Weights of a small GPT-style language model, trained from scratch on English Wikipedia.
Training: a variant of SOAP for these matrices, 150M tokens, 3192 steps.
Each number is 500 + 25 x the weight over the matrix's rms, rounded and kept within 0 to 999. Layers, rows and columns count from 0. Numbers have three digits each.

# q: layer 6 attention query, 128x160, rms 0.0783, rows 0-54,64-117, columns 80-159
# k: layer 6 attention key, 64x160, rms 0.0766, rows 0-53, columns 80-159
q0:464475503494506539506465510491461500503466485498484472516505494520505491504504485507476504500500499507498471467487494519515477491483497509486507492502493515520465512525484494485495489520509530533496515508483468521468464510512494509496475494
q64:487478470457486484514496508478472524480475500510480477543483423496501516518519477511557527472476490503536451516472487495534503494486464527492527521513512503501474504490485501465484497580478473504517532516530500534465574450480483515463525538
k0:504513522521521481493527496511499454431484520461495493456516484488552476501507502487491497530488520532519517482496515488461521523513452512495501508511516512537527507469549435500452535547474498455509503541476501512476526449496509488476490529
q1:502509495515507513504514479505512480520503488495516504505500491489483498513499508477488495489499492497472505521491512537511504512503492520507518487519497503489504511492480511500536498501498533478509527500486509483480523526508499499502471525
q65:492499503472514520531517502514508487525472508530474512510495510493454478495472530509553498450516502477453502504482543529491508503471505497516548495504481471489514479538486515553546487504525524529486505458516499521490496526476539478497483539
k1:485498520476506510516520512462479492482509516493490512539490471494488508514539550471516521471504511493520510480505525496511502487529502487503512518480521495498489576493450512463501503506477479545470481528498496508500542480489525475509544471
q2:496464503495503490475483509488509523479498500518497494503505486509502497493484487514508484509507477495492495480511486494470508489484509499498488522485498491514498502500518499522493503512505486506480491509492501523541475491503513483491497486
q66:529482510501476460479487478509498488454510503520517479460495514485561502456535505461457488519484487538523503486507484451477487526515521501501468500486529509516519497469499479509469471452481487482540493475486526473522500455477473502496517478
k2:520505482497501480502498492517510499503492510513497522526496535504463492496521504508495493521501493489510467510501496518531505511490537499498464485515501486511481497519503514490495494475534501497513515461509497494515493488552508541513500502
q3:487480517509513517504496540488475517489486505492479471504493507514532491488515507519477520482497489509510521479460484505493474489485474504488476522490508489518498502540494479501496502498501524513502491492494491493495469497525522506484482507
q67:529499497474476492512507477454474535482545495466500466498495423558534531510507485483499529486478457510556498527507531497488459494491440499497545521528551495525488507523520440465475536545468487496520489533513496492495605521521482551499561540
k3:523490479521476485481494502523488491501527492502500519455507517514519484467526501530494508532535516491530484477491468510514509494491517511502550483516465534521522480511562496517488494511509472468528493502470488484523451434499482520447486489
q4:475475520503478513499501513497520528480476520541494515501497510469477458497533476499550508480500484482496491484525467507522501492505518494481518463456505525527528508480484511479482481527529480494506494474491492510507496470523498510540506463
q68:512486565518531553475528507511511496485486538508467482469485498438489430532490515447497452497464460504490535487487537469465492499478498522494510484451504498481502457514481482509536514453517538481500516483482476531538488517518504487535512458
k4:514518486478504496491498541465499479510534477517523478524491518519513532514482491498528490478502498520498459508485500483522512487511528477528491537503506481486524513483478510527514455509486503509459501490510527476472507570492540480479481498
q5:509509541481525505518481526506489512512470482518479480542505491497514499500476524480490486448558477479536484500498468495503491525522470517468520503506502492510529496511489510524527496512517509471502513508515535472446492485496524512452482533
q69:504533519506498499514511476467518523500528462502517538473525514515486492477532479486477487491528475526503564454499525512481521440525526516495521471532498546498503509496516486507514470477511544516531494499475497499496505525504496506505485469
k5:495475493500487528483497494496487456519499529478552475508462512482492496492531496516545485492460471527502521506523501516470506496560504527511495527496516510495515511485460511530487503486542513499451506471487501493526482534508518459520507449
q6:500524490501498536529536477490504511520500481503512482518514511527503518497499531494496514492531506484494509518482505524523498511498481489509516502507479503463505485506490505492516500472501532487496517487513513508468518509491492494515500506
q70:526485514509524541503486525477511489484473515494523519503483477483476494472502503487537481485525532513512495480524534475508516481473503503491505462472502477479481480526497506504506500518493528510522502490520493555506518515513490486542491498
k6:479518493466499521522478514528489520498497500528473488488509474469501485485499516504529508491506510500487519494474512477496512495500458513496488496500508493482485556522466520502526504492505480509470483494496482530518526491457517475516504530
q7:509510463497505464503493462481503456512539477508480501507493493476469511492511497489505503485499499487500501512506517515524542504521526480488545464536493490463513479463520489514516494475512498490515496518493501497495521501464486520505530503
q71:463477472529539524500522461483507502517527487552503529516494559483475484486497491465503520513516495512497554495496505544541533486510534478505518497512487461505483459496520523506512455471483530482489539463489541505493473530473522492507453488
k7:493502497484509510483495498483511492525473501531549512513492503481481503486483491482497464479492529509487512507504522517486525497500513496518482478466468486491507482495483487522493527444531514482494528428532487496513502531490505483523457493
q8:506512491513491503513534485518501468475529498497467506497510499482472483513541496458522515490452488498484475525475506498519511477513498490495498486509474502516505492467478505496522497472512496490527496494487497508482521496476498506526540523
q72:482471504539514478530524520531531505528476463520466521493491524449509445488509460538520492451526549497446514507517478495491499461493523512505525473528457557465539457477485497548535485446508524495520502473505482479525422543506498473479494484
k8:496512467471515504513462494516471527547517506516504495511524518516484506483478483484516479500498508460478512493511501520520469524468520495509501508480534470461456488493517531489519485492507544548481480492540540548495496531538496496532496506
q9:509508528499502482500478483514501511496495504508482520493492477494492511489481476520508488497511507487516460477514489499507523497525511511504509499525484510491504493510489490502504476504515491503516504504489480501486488485513499509479492493
q73:477555527514461425505477505499501497503524474482483520508457531499475546463493481496442482527529540496516480489519493488477501526480559483507475483519457507512526539473512494496534508452515486501502459499469473451490491507523499460477504453
k9:465492507473494497510520481532519478489489546510504517517514520484497498491495500491523507472470489506515525499448438483505501518478487495512505500506481528509524500508457502495488520501481516485490533495507510509501487514483488506525510494
q10:507496492500512488490498516506505487467507507502515505506467517496481526475505500521487513510519518507523470501479495483508526506503533500501509485528490513475494480483519488493502508511515485491519518507493492513493481485494514504486491489
q74:475521526478511562526495455476512503447507514508440513500538517532512493477483505501481536527491459506516511483484513509501495511523511486491514489461514485538499504529497458451481474518512480486479540483462547492477501501451519509503530469
k10:523501463526481458464478525550504525560490497510519487510499522479476490504467467487522437488505538475515503529513493517514496500480563523493531490515462502471515452511521468520511552486485503453524512474493505522492476515542509502522514506
q11:471453525505501537506492548477474522485492507501496482510496513524532462518509518510486514519488504521491504499503494508482472498484466494503462530473505513549465523527482504472487515525507507505501468494496487524500490493533490479504474503
q75:462527498471527517550473521490470486510492517490531469486527481531508456501556502514495517523458498536501461532503536470500471452526472478493422490486569495517512498484509531488466538524492488476519501535520503501472550449451503536520487475
k11:523530485490499485507546489513502512424526482476505497493510484491486494502458515503476513474498550526530514511442501489529520526534495484518513530528503520498505498476504513502481505504476504485520534531501482496434490477523500483482538516
q12:514521479492494490476508508490521477529538483497507499509492518475470503481530481506537492506513497508510497526504495532521551506500520515471517491517476522491526476491527477498532491489482487475534501480503501487526523516501507523487519518
q76:451525478505499538465507495518502477524501543504475524533468496516475535534484455450517509559494471470516503508493501471525525527434502496476513529511472424499519504524487454474500523479502532538499515496484509524514489500531522481529510506
k12:493479494496515509516464510466485515502462504521518460529493503490534467462469495476507490440491464517469495499496540457462508490535474492496435508452513475478501516508474518520508531491471525519493496495484509473489477488506502465513493500
q13:506481537495497470508473502493500503508499497549480504526476520499519507496474499513478485494502490508530488478514470521523497529522516497507508477509515501522495520513496493496519478521520525479530501497502495497535488489486514534491492495
q77:497523518488523522459479449479471509507530518551516516443520544461453490532523507480452495520512497573512523458527494462473472470502526485504505478518523484506480498462482532501489474508482519511495537498479500550507556486526535500510495474
k13:490512528481481490472480504499484503498511551510525487525469492486527524494508466478508471502501449483562472515539500525517515506528515507534501562527473508540503492534533461523490472513520510467519506502483508450475493494498544492478497484
q14:509503480477517496503505548498511491530481494491528487487491507493513481489514489505516516493461518512494480558456529468481501478485469502496466482453485544515520497507496498487486541504484521492533498480513497474506525493510523521534501524
q78:528543500507474488479504529510489506533521508505530521481501504479461517479480513488505502459492517473479500468518479471506526499521524514469474469525508520469482518507499457538510511505530498508507492514505496494495446478515502500490490514
k14:521507495472495519510485480490487514502514517523471499526505500468536500497533524515563517504508473455530509512470478522505505485541505512502506548529536475510505496531482548491522445479528497516470522480491512493484514482490499462526532535
q15:516522489502509487517510491474516517490528455487501522502494530490472509506482464478499483519497498474496534503504505482487520507458479521510526478535504498437496483458517504484489503457522495512487519508499524511497501509480509456504512493
q79:512448493494492574502490491490528506497460480520486512487532492482469432514529510451516507504508485510515544459551524480480481482486505512468525453434492480485499453496444487499517488458522575520492531458517519547509518547519533485510506491
k15:511499470468503485483477489523504528559490505497510505482464509491532496503511499478478492459479507490507497500503520483510506517489464503526456476500497487486517512491503509502488480481515490516490504467454450474519507513464523480505458501
q16:504468514505481493497503505489447547528491526490523526505485518512537490513464520514493502486505503490492500465533497493467497491485468530503470496482538497508478536523488489524470523484509483511498490521527495489498498498497503523510486499
q80:527492472404470455495488510462481539493471494490576491501539512546523481501485508464458512493500502496464438463528483483491495518466465524492477490487512535503480545492483488507436542555487457490494490525504494486501522431443515588481470542
k16:512476528521516512498504519491514482491528480481488496468481464542495516474533497539503545546510495526518498487492528553521490514503501465490503527496485514522492490548513504458501513515491507495506508512505473506475513488522483493490482481
q17:514497498490516514510554501500499508508524518510491531484548519487508486501489515483529501498493508492502571516510497495454497488510463503492496495486554481480483499485507513498482504494484492520474498507514527498533519528487453502517505520
q81:537522497453495499496491559517507544506461475486505457483539446499539479517496480470545488511547490475463494535496508490492459514457466540467480494479530509505450474515495495529529500517508522481532518493526465521498504512455531531538524541
k17:514511508487548508536491500480506484519495465523472517538537514518496516483467468496484487504485534534499540499500520514466519446510504525511483463501518462457516533487499530481496485432467525525501489474503507489529530503529506504506478522
q18:475465498485540497500487525458514500514487507500481505515507474488501492533508500520482495491465487537543464510450514493462493479504454500520469542500496529466498468523481516478486491489490488514520499473473501504488530524546458479503466478
q82:503511490500473471555501465521497492511464533480528505496496497554480511517477524527498516513503533508516500469540488504539514506477470511499499464494470496502504468497529525530486507483446456527488489495503524470479493529467514485478490491
k18:486491493500524527486505515528484512470502488475512511501514507493498471532500520493454470450503474538499511510536514462485490499468491505514504509488538470512448476492503482470519500479476501456530542520521529502512512535523487501486555524
q19:494514471487500489484488510467545495489543473518474480486507487539524504482521488530521534550522501504491506488517511480539538547505488466520500487503476503472500483487485508504520469496505504528498514501494498465482487485544518476512501490
q83:517530479576469506509487520536535503535449471516518464497486461514505501553515498554523465476511482441536487540465491527549497493412501512507457529508496496471479509522473497535517532510510504524490548502546497511547447486497507491540462538
k19:498477469482529514492522552494457497470465475493468505481530490513504502471485498451522530535539529532510468490542534510470492501482469498496530477492514499480509508495466505489516494484441532486489491502516510509515510498521486475498501469
q20:455525512534497476492556517507516510473501498448468503523467540474467472477508534451503497489473493523491461537494492523521538497459555491510517510476465527503494470466501495510480501504483471461522476502471502532487484482494471467507538498
q84:475488523491466526434476550505482525522493539509529482497508472482506532465533524468486503455546506483511527524533466453498489502481482551480465508474511507475493475523454533515522506484490540519502492473548494518531490480501473459492512504
k20:520504482483521499485487523452500526465493507533562507501465476512473508479439488478529504484477484519543490521492534493479494503480467485528517563508532469481462556500488536485492501511471533536405490509494533454520481494515464481494484517
q21:537504518516479504474467506510467558511478529483508519485519502493464524530546484529496483504547463494522498462499469504477519519488532526559522487504495521523475516498486489496480508496524496504490510480517502474500502516472542446450464507
q85:487455568481538521542509485494480501482503469507522502494491555485510492484481463477504522483510498474503547464529509496540507483502481507491517443445505496501521504486530510506510463491481521505504484474517516473515511488509500497504490513
k21:502512456503465486507480509534515511520493474484523464478505485509494515476452500505525496523536538512516538508502522498488558528539510476492532513515475504461491469505491470477524507514492478493516488535473489482476483492501533504494510479
q22:495528452484507517539511518529534539490495500460492494504540479539512512462476485460506503468528510521479465512512508522519520468493460513456518495517503469488483420486524490510508448547477481566477521515517488465454464489497480528486554509
q86:490457515491498476469507466499484510457497513511497503550510477506514524490486483534484531512485447508440484513483501486532460533510497518476507506548501485506502526544481509494511524491524499487509470441478478491498506514480474495488518534
k22:496518523525497561461489505536516469490508530525485495495493514471492559522500518505506494483507527515534496507444478442453506486464481501505486521521470506495536489438465496494537522475504541495490511461470498515531498564455537483478495522
q23:492514448507516519505495541495509493507505452420494530499518442503504469504484504526503500519489540486465489499464529528486499476487486496509471475487505530479462458492522469485497502465478519491460486511494536474486495525487480484542493513
q87:524510502531464491514505505481537531483500499501549487494460518496464491530504489504518557494470481527488471459520561497470478486530512462485501530538467505515485495514499477512493542494493505422464496496512502562505502525560492473529521505
k23:513524504471495506509513503513550477526491461469496519514515490541515516496464511551488471460509542522469498510482464514506491463514499496495483506517508500486529448517488502514512469501498477499521495491513507510475468522491505536473493500
q24:528507464460499500504513508484525462500499493512485486475532477510448531497511468484544476459512497493509493534464471511496459497494491496485540436528494483514543497528516534453521480480487503512503494476522523502503515513513499494495542475
q88:487521477541503527518510475531520493514495520498528466533487499462514480529507510436494521487517511502494532522507468498474525478468523507457494499498466520501485517505484497483498494454518552516446526486507497519526462491518500497543539499
k24:486446523490456515456497516529511514488487491489477492515437470452516538539508519505500517494509410488526463480492507496510465505522492492458494520474507516550524520545452490527517467544454492496510525539497446520528495498522507497494496513
q25:495467563524496496527486524529474484487500470486490515516464523512516465515504492549475479558517515493475509467527520478510495510469484486456520517510495485524476510523486480472518477482479484534483492483511443494477484507507463522504483526
q89:443527481490501422532478458488448515465518546495488485542494504501465504531494490515462548544505485563521478450492479494528497497493539471546549549557491507552503485461550518476439469522469393472494472510477541488458521509429526507467488542
k25:532491493532493482484553499490509497462481511503505527503477487529503502476438466483517498524428507485458513539482464470491480580494507474474515464483471493529485512521511483526518583536466525476538501562470482508503506506515496547475502423
q26:465473533481460533539498505521447528453498520531536487487474581519524473478519519482508513484536475518507552488557483486487495536476517519532492528418508496486496513488498518561478493507510446515508498473537508525499504502440483471531525485
q90:478507461517504481498492458506487464481479502480497470442537529512473511546527510476505490529493516492533508482486475499516509505540513505507523514502522510515459532508507508502498464546510487484491497562468493500463515542436556509489505516
k26:507441496500498485524548485471537512520482522534490464502512492522540500502495474483481486483518462477499502490492492477540474545492457495508480513485468502524524540489512560494510497511462468506452471497536489525509480503519462487492505487
q27:519503494443502492515450496477519474525467526469464468464504490496505476470494478471484518494496493506505505450546537477495426460472492473478467458472525463479479467542489485533465478488477498501534507492504524489539519506485469491500500494
q91:507512495478505457534502493538464484489498464524453529508487534512468544486474488479499538509505519490519559495512510510527514500538470545520454537516502493479506513482512548549464537477486508527459492484520528457523505486535480498439468536
k27:487472535517539498512509497509466528506493497526476530526521504496469522529527524513473483503484501492561523497500494513505490495460477544522485520469473519461475465488463502492487479526502508476513503511525498443472519502461489526522462495
q28:495487533477480507439493517481481523471513534502471467443510471521469521467503521483458528476470460522502451470486504483472498495509524507529470523512488524535498486508533495513467462495481457516517515472483487496472470519520544506452485509
q92:520494497494529490507476456490481457473519532547474502487531524548468532501547520482500568540506493522474497471503458514518537491538476498505562507525553523548503556463516508516462452518511448492480481512442476499467548457491484497499448471
k28:497485479536480520473484518517509521504502549460525527496490528479505465522524533502503531507508509504541482527485492478501478500489479463511526533463496503530492488509504476500456521539455487494470536496519501505492520478502489562531545505
q29:488495478454499522452483479421472531487503473481525494487521513572526550468490466527510510489444518471513487489522483513494497526518489515542530481536485516498512494493556522503519465479474488532499521445495545455471532497510474464497546473
q93:485466476475444501489486493500490517504505544509509480474491514476509486482558470480481506489475533502516504524559528480505492497495484525495496507504508477524515516508499523511525486479461500502491506519515482494543471505513504497502535487
k29:464499524488501542503469518514475483507502473523531544518504497483500506501468517520515470465566465519515575456513527492517499460486484501487472494466506473421496493474517508466511505489531490539477518505523499568555550555516482489508483496
q30:474489505474487485496474485526481548516507534522499484477504535515522481486466530519478491449504506515517489479510515514475514494483470529521516530491513512473476499454512518550478506561537474519494483516553489529517515484471515515505478491
q94:503473523512468495481509498477528508571494492494454510501470486498558501505505537507513491485518548471512531495519520564509464480476526479510523517499508469475488483493505474480488457491478472477515455507479513521486517495502516492444512473
k30:494489483492521502572492452482532498502490472509534538469525558484509509483546514502512518478505519510437485484475491507492510453508504495551502472470502518491467473469483537503447532490504514498503507484513525502498550517514500513536475544
q31:483575484522535481469506528535488474548513522516438468496441513465507476487472536469478513512502435518453441522467479449490521473503468487504492478479490522512526513486468522505527468468485500468504483475450485508545503508510530531489519528
q95:520504479459498499532535483516552510487479481488479528496540501487499474546497503504524493459557503497464540476514525516501460467486477520518513502500500477496481512526469507502501496502482523520441483491509462520537497543493523510490485478
k31:534527516489485490457488525544524490487471512511526487477494504493518479479505514542498518480508505461566497473526502495499489519516434469501494463484466502495534498494494484531466480526471508514551440526526551477438492478483499490458517474
q32:476527496464479482512532463563527478489534542447491506445525506523499493490479477536500504503488508527511542488518514504431522538484474487470468509453550515541504514446532482497471553479471454504495497454505541446469527505466529448474493515
q96:530498462467510513507515534500514491509493485487543511521479461474481490477463512493542437456528507471518502531511515514465508448504490522503503481479454501471482448518452531518520543465526544516498515499541525486570453537540485483548502470
k32:498488496483518468507495459465494505456475508509490535537523498506479507486519481538490494531492498496516480455500507504482492461497519484504533502544488505504481526540529496489501545514534459523516485508523501534457521471549511513466491479
q33:494511482563500509473549479503478480517499493498511495462505504510468533530518514495475540514521502489465532494515494483532485534542527514470502518494478494475512528520474476498523472476491462476471509486467481514516489501513507520492523484
q97:552499506488518494500521473475505517481499508494502489495505523546500535448469455484541520510538482510520546475528499527530508516526473505456521484508526488493494497486535500497470472488463502521446517521473515470478501512443516495460501449
k33:482543501524446499480546508509522491530487537512487465471431468537527461464525522505514469512491477496483513492515482491552526544503510459500530517481498501575502527496486468499503484529476447479519509515447483520490457456489527537481533490
q34:474513545512499506520491501494479476419542549463486492495490458508525488510512488559467522514497487538494483450526509500500543532514494513517514502485491492541483555474549483489530487555491457543522493527489446448458526480531504417482491526
q98:513493548507520451507504507470480508459530491448490512467467546507519495526534489468474501527464500531508468472503464518521487529525504536497527524505519487609517532511534486480482467509501477492486500517486513495500545471501462544466510513
k34:454475527505516453529503502467516521493464555480463504500486504483498497483511456510509499514499485525478495460448511513496553477542484465479550468495484512546487500494513471507480512489487458474504506495494516510421500493508545490505475497
q35:517494542529493482496503478538509504526473500565502507497490537496506544535496503529475553493529454499466525484507488489510490508529509490459563468476454482498524533521480501500524477480510526484477477476515469486482504493480476502489502485
q99:522549505505527506487494495506509525509504475517513464486475527477493506509519490507505501488515527510493500522470508494509490464536481500508476475524520519510476528509542525499467454514482534469481498468478491517495502450525527516513495452
k35:476494491491473475526518514489487482508479505504514509535493492464518498484449487456502452466480516473495520486498529523438481485484459565528454504491492512493538462445473474538518520475490448502470465534522511519548496531528533473489510487
q36:546499470456497452537512493550517472497482487538503507509540443494510460519513496503565463506489573425478499563512488517529477469456485492508439540490490488433460461536486496502495531494501562531519524492558482466564501499473489544538476502
q100:540541468501486521493482523504530511510479465500522466467495489485482491500486497484503465442504523483487525510529489533515450462483533528453461516486490482450474486491505483550529518480507549550520501500554491480516460526508486491482547499
k36:511525484501507502532499475530510482451549516513519504444505476523495513522537482489483522504492488503474524514496480465519470485476467509497481532522500511488484520491520489481498505530513488511482496513488509476499536491506494575535512486
q37:489487518516505501530451480459529485494483478504537502512484516493504529488488446512488512508479503526489487477479504472513524506540488510515518537516493530510470535552547512467493502482497540495491438495496503481478516512541511468499512524
q101:478487521526490490481489479491507492508466470508463514578480494503501487504503461504457493461508505511488499468524551463484464458542488512514506477483517483454482496510506498503475530445491507503464477476524519499470526490439490501444542498
k37:510503502487481462541534511466530479459527523445517445464506477528529461485470496516492549540489478556540492519514494478534487493518482515502492532503506539580488530497507482517498444535492455499527416559454422460532479440482460531469517491
q38:465494522523508562491549504492541500487504481517490482534535505529531472509484466515496509539485481466433462508542510484512477518468443494489550496489506489522525518524488491513507508482482522530487556508523477495485469524510497474503484474
q102:506489438532477531465534545548521485502468501532502516497500489484506486488522475514507474486493501457468480498483523501517503484537471514485501510531465502501451514522454485526518507498476489534470489537502472466521434517509482498513491515
k38:525517491541474493485537468511522513473526548460535502501453518530501512473501513518509517556493475528514517479478458509514538490464431473502553501516507552574467531510513466465454508526522467480510544533478459502498504497507514532480506441
q39:516462540498464480407487471509532530460510461543455510536478553520520514489526456535513507524521457513499491478458422514490486529541541488521514494516451548531512520493524528500490436544536471489517499456521477477483464508497482509462446550
q103:504467508490501484510493463487473515485542490503478510458505503555477502512473522532408532566470503582514461497455455524502483508506499483520535520494522514507502540481568492464492471538490483485531492521461476498436531467504524512453456488
k39:479471487517482496527495486519529506473496468503468490569478497491524538496555452495507517550523464463457537486567481479496516503504490496521524512512469488515524492504500485509507487466506491519511481488538495496558492521525506494544514481
q40:483499506484481517488518501580504484508521513490445533453485561530483466490526528542504454503538531510509509505492440524510531503515494501508549519499491540489506489415509504474492495511510526484516452513492506473491524514505501509514520435
q104:520511512526499527505488464535521503495490490498518464511468528506481508495519496503525513518495449500479463528467480542499530506531508482493490476526487521513555474495517543517501510500506508505495509498484495486473481540496514461465507481
k40:459463520511502497500501504470498489513464516552452488511506505462538531504528491481575516509500489481567514501494465480505521514502513513496558544482474524560501510548494528502498542523519427492522467507498498498480511493504466549465483484
q41:571527449502468486471512484472506526488531533505519462443530503519496534508573488520483510519504504520509497472545479489501528465544481474501521499515497530520492550500504480461489480526535528497518488496493471495519499475496539536500480480
q105:453492484499495499516476469423444541473498531489524444500458527532568513458503486505459516518438550523511506496485466484503549528504496509519520501550493540531533518493518505505453468496466496475479451509453553462485553510489493518511481426
k41:506514515464523515509482482517537470519503519540480477520480508478517505495477553472488491507543485504471513487506532531498436445464479471483465499503514449453492458491502527497528482475549475514571480425472478548526517499545455521526506536
q42:509524524555452520505512516497518495484491526536476486511476475508486481536519509510504494536495519454526510513538510512491501514472493500492477508502516498512471492533510449512450496517500469495452486553511466518498473444510477504546445523
q106:477488538505477494496527513471500470484513498435478517498470516503520508500497502537452511539522457539494534467501484530538495503538476460497514501534490546535519551473540481488523463492487453465512446535463466480469510492531511510484529493
k42:504531483434531499536505495512544553532446461491535476479509480532479486512515495539524523495467522465483507503537517504499491511466491500449527457504508515480470468498474509533500503476509529537489514481590517504481476527508497523540500508
q43:520552519509557486453493520467479498473540531471519509494515527508511531456540525441466495490477484564518452505460559491507507469484476512461442508516571442544497519431516497468496477543435502459497445506440554523502581538558492474536546470
q107:526493462505532498513490454487532534510532521512535512535544473526454491499483496467497510520501485496464487479518507524473473481454488522518532496488535471485470492494498515494475491485507509568481497483504543505508491543526467468512520515
k43:501516554485501476508535535484495518474499487516500505486516531470496521505490550506445530480521514460492525492475513465484530511491499500505507509513507462494493445506516499489485498529512505487489532477497543498508522518511488500509520476
q44:483501461473458518466555502498526488553455489512475559488513471509520555510484499507524486498572526506534528486455509480517515450480506506468457474444484523435538482462487542516534481552490518520502460492512539493552537453471508540490518516
q108:540478526489495525513516506519498461523474505526443541528511462522510485498509503559486432486546542493488520482562534504471462487477517515464509496541464481450516459508447501473540459505488507543491502474534523504550484503527533513522486464
k44:449493535517532501523494514445493483514511465454506499469474496480492500482523500483489491496495454516545477467475488480535481500553537526508503548478490524537530452485504494522484501498513484486504437488502534543433504507537485489452520489
q45:517522498490552519464486501472475507522491529506527486524524516509489537507536488421501463523512480533496499528463538486515494478460495511476507460516506463505499478511475485450518500539469498449488506480510454552496545509486511517511527497
q109:482473479463489520548546497482477435546422465458482491527494507547482504526496516514486465497459557459471471501484521541507499490469501487487480508497544530508479513489524507505533479481520499497477515493489477488501495516503482528489463512
k45:542511521499488496474506513504519514468508534475514458458525494484515543498523520486473501529523482519516515511524491484509482519481515495492498482503465490470510478492490480534490528525467463501539528513487507527461515531512512502531569527
q46:540505480514514491535532514509517478465483473469514509519542493524540491435475487491531518516458499450490516538464527432528477488519478460516419516490519454499488500522501519457506562480501526511473481488480459498516435515493472498473436435
q110:534505515529507495526530510512489499521495478510514521499501499559497485505482494544495494534510518465496470528497487565491490480527482506467523547520492522483530509513528471481525481498507488489510506511489475492474465506567489506500478493
k46:493490474483474500496542465553476518510466530477453489517520510487468478498467472495501481452507493486495502483482507497478507495496517518468491488516466516525512453503462526482519515507466478520523503472524504465538525573443521494506534498
q47:507500475473530523477489483530511491515488529532481550520479537497528526481495469467527489525497498461475483527454485475539529484513460472501481497562473497498539498495487484448568572453498472531479531468493473486481463481469499450486508486
q111:488515496485516508537530502524525501517503510502458491503509492512482483483487490494540521482521505491511543511501471508500520478487471509483495522515528527502497509458517522490507509490472532525507498485502504508511504481476476480528523461
k47:500477519479467507503497477526520465500456513477466469475485507490481511544467474489515492512487501476506550503487520502542455520501479457537503533494482493490520504546464457539515526475515537508507507506484484483513502465464509504526511444
q48:520468494488484524511534514527525465513512489506492517519485509517473492458448489530511450468500503474475546490477476579538503487517534520521490488539498506507508486487476522502503457450582506528523469488498502506532452521510484441470501517
q112:515506479488501474540501523530525482503498491532526493507508503486493489519482494486523519459481540480469513536466503482503466474481534524465486513488539492471475499495473526492483506477511520486522486435526508508516530502500476486519509536
k48:493491553550489542523551473489510516502495486501438486524488461506505511532496511488486518519513489508515531495504520507496469519515492485507578521497461482507494506531551463488538519530494502481483509536496462477511490508500513462491520519
q49:554536520522519482489495539479473495568468501576466477530493515484481518504508500456510503553565501457505501516489495545504450483460507531483501498541447493476547441550500537557533505506481516495475522499501489509510442528530483496505494522
q113:484470519521473523512533491527517497467505510486490480475517487497503515445487488520515455499489516496494522493519499486512492519501487551487537519513472481523540482520497476495511537494535504519503478489473466481485504501471511524463484451
k49:515525497525480504491481553508518478547500487500519492475481509520468506527495466479486517464527471478521485496541488547520506488522468498506492510524515524460485480565546453525507548519475518521494491510476497424519482532486468543467517454
q50:527482482511487527492518519471477459513453497552501479528488513488476521510491503444488500526495562480504488525470505481476522480498517534480481518511521454503476517528471523493491505489482483505553506465510466538537493507490502552512520499
q114:526519492483502485472471501486480553524505480537515516496501513496493483444520481544541521513481540490486504518460487517484502503478467486447456462493484508538519507506486506499492486522483482488531480501527495494503499523476521505434475494
k50:515517430490500517440494521472471528511487505505478497466538493480507512520497496462497493503531481533528489531534483461482506474486508490533518492538497529480503526470541505507506444553502537515531465529488500519554525424542533544486527496
q51:510504472507461482484483474523474503485543499516540528513514505491516520495492467488545518488517484486479502497472458531508499480496504511536478523524509491509494501488506450568415541508482470523491479543485528472507508525551455508507461536
q115:484498514507472533504552457496523468485487522516506504519510474495473521533536526438515492492471537515526492499512518474475511499508458501466493504501482467523475527497487467529491533494482473489498528507476509518515530525514550495528540483
k51:498512469509511452503514520526481481553543460538496499507505506508489505480470476518505509464511477500440532489486478497521476456492495512505509535496482486501531535553506504515508491513523487478484513474489493514467519519456477514503508504
q52:517480493467464521492481492487458495498421544474477483521500495510470508465501468513483481502450532491525516495507490527474535488485493500491477522516471487525511482511459507541527504469488507521532515522513504527474479473476498537534501549
q116:490488539519469498518518494526472506494511492506532473487515478504512521494506497496482537549520531504471526493526504480521489548554510508501477486503493452500479549510546479512487484527501497486484505512514470500487497513466496508495488498
k52:513439492502496513483484487500468533507503472485519514514522493493470480480522475504542507475513532499550490501481503519493482438477473523523494508488494520489487527531514523440504455540501525512501460489476501521475496441541487468507506446
q53:498476478539543444558522464506482524477516453469528501525563487519484452495492481511526525509480505454521524484498524493528536506491467511492476537487450475486487485522521505482493541495466527516478472516535506513510489509517490481514508482
q117:520473520506493535496507490512535471483497494506492439486504505464512473526529502514504495495493509523542523487478532472485495493548472504469524511483512502506482499490496496502497500505491496488490498533520531479467501487553487463567476480
k53:468464505508542505496541506498480559526485521511512514534516506508506502510467463564535479523461504486471473497478493504516500446499482524491508515516480519499491530517495526496457496508524530526518503494514453468515501502485472508491489448
q54:468480513445521449491470518505471493480510483498493502529448546534498474439518450530522518531516498520556488514458516462436500476496539508511469497500518514491434448474503527537470490543516482536516475488477516496520549487512468482502457526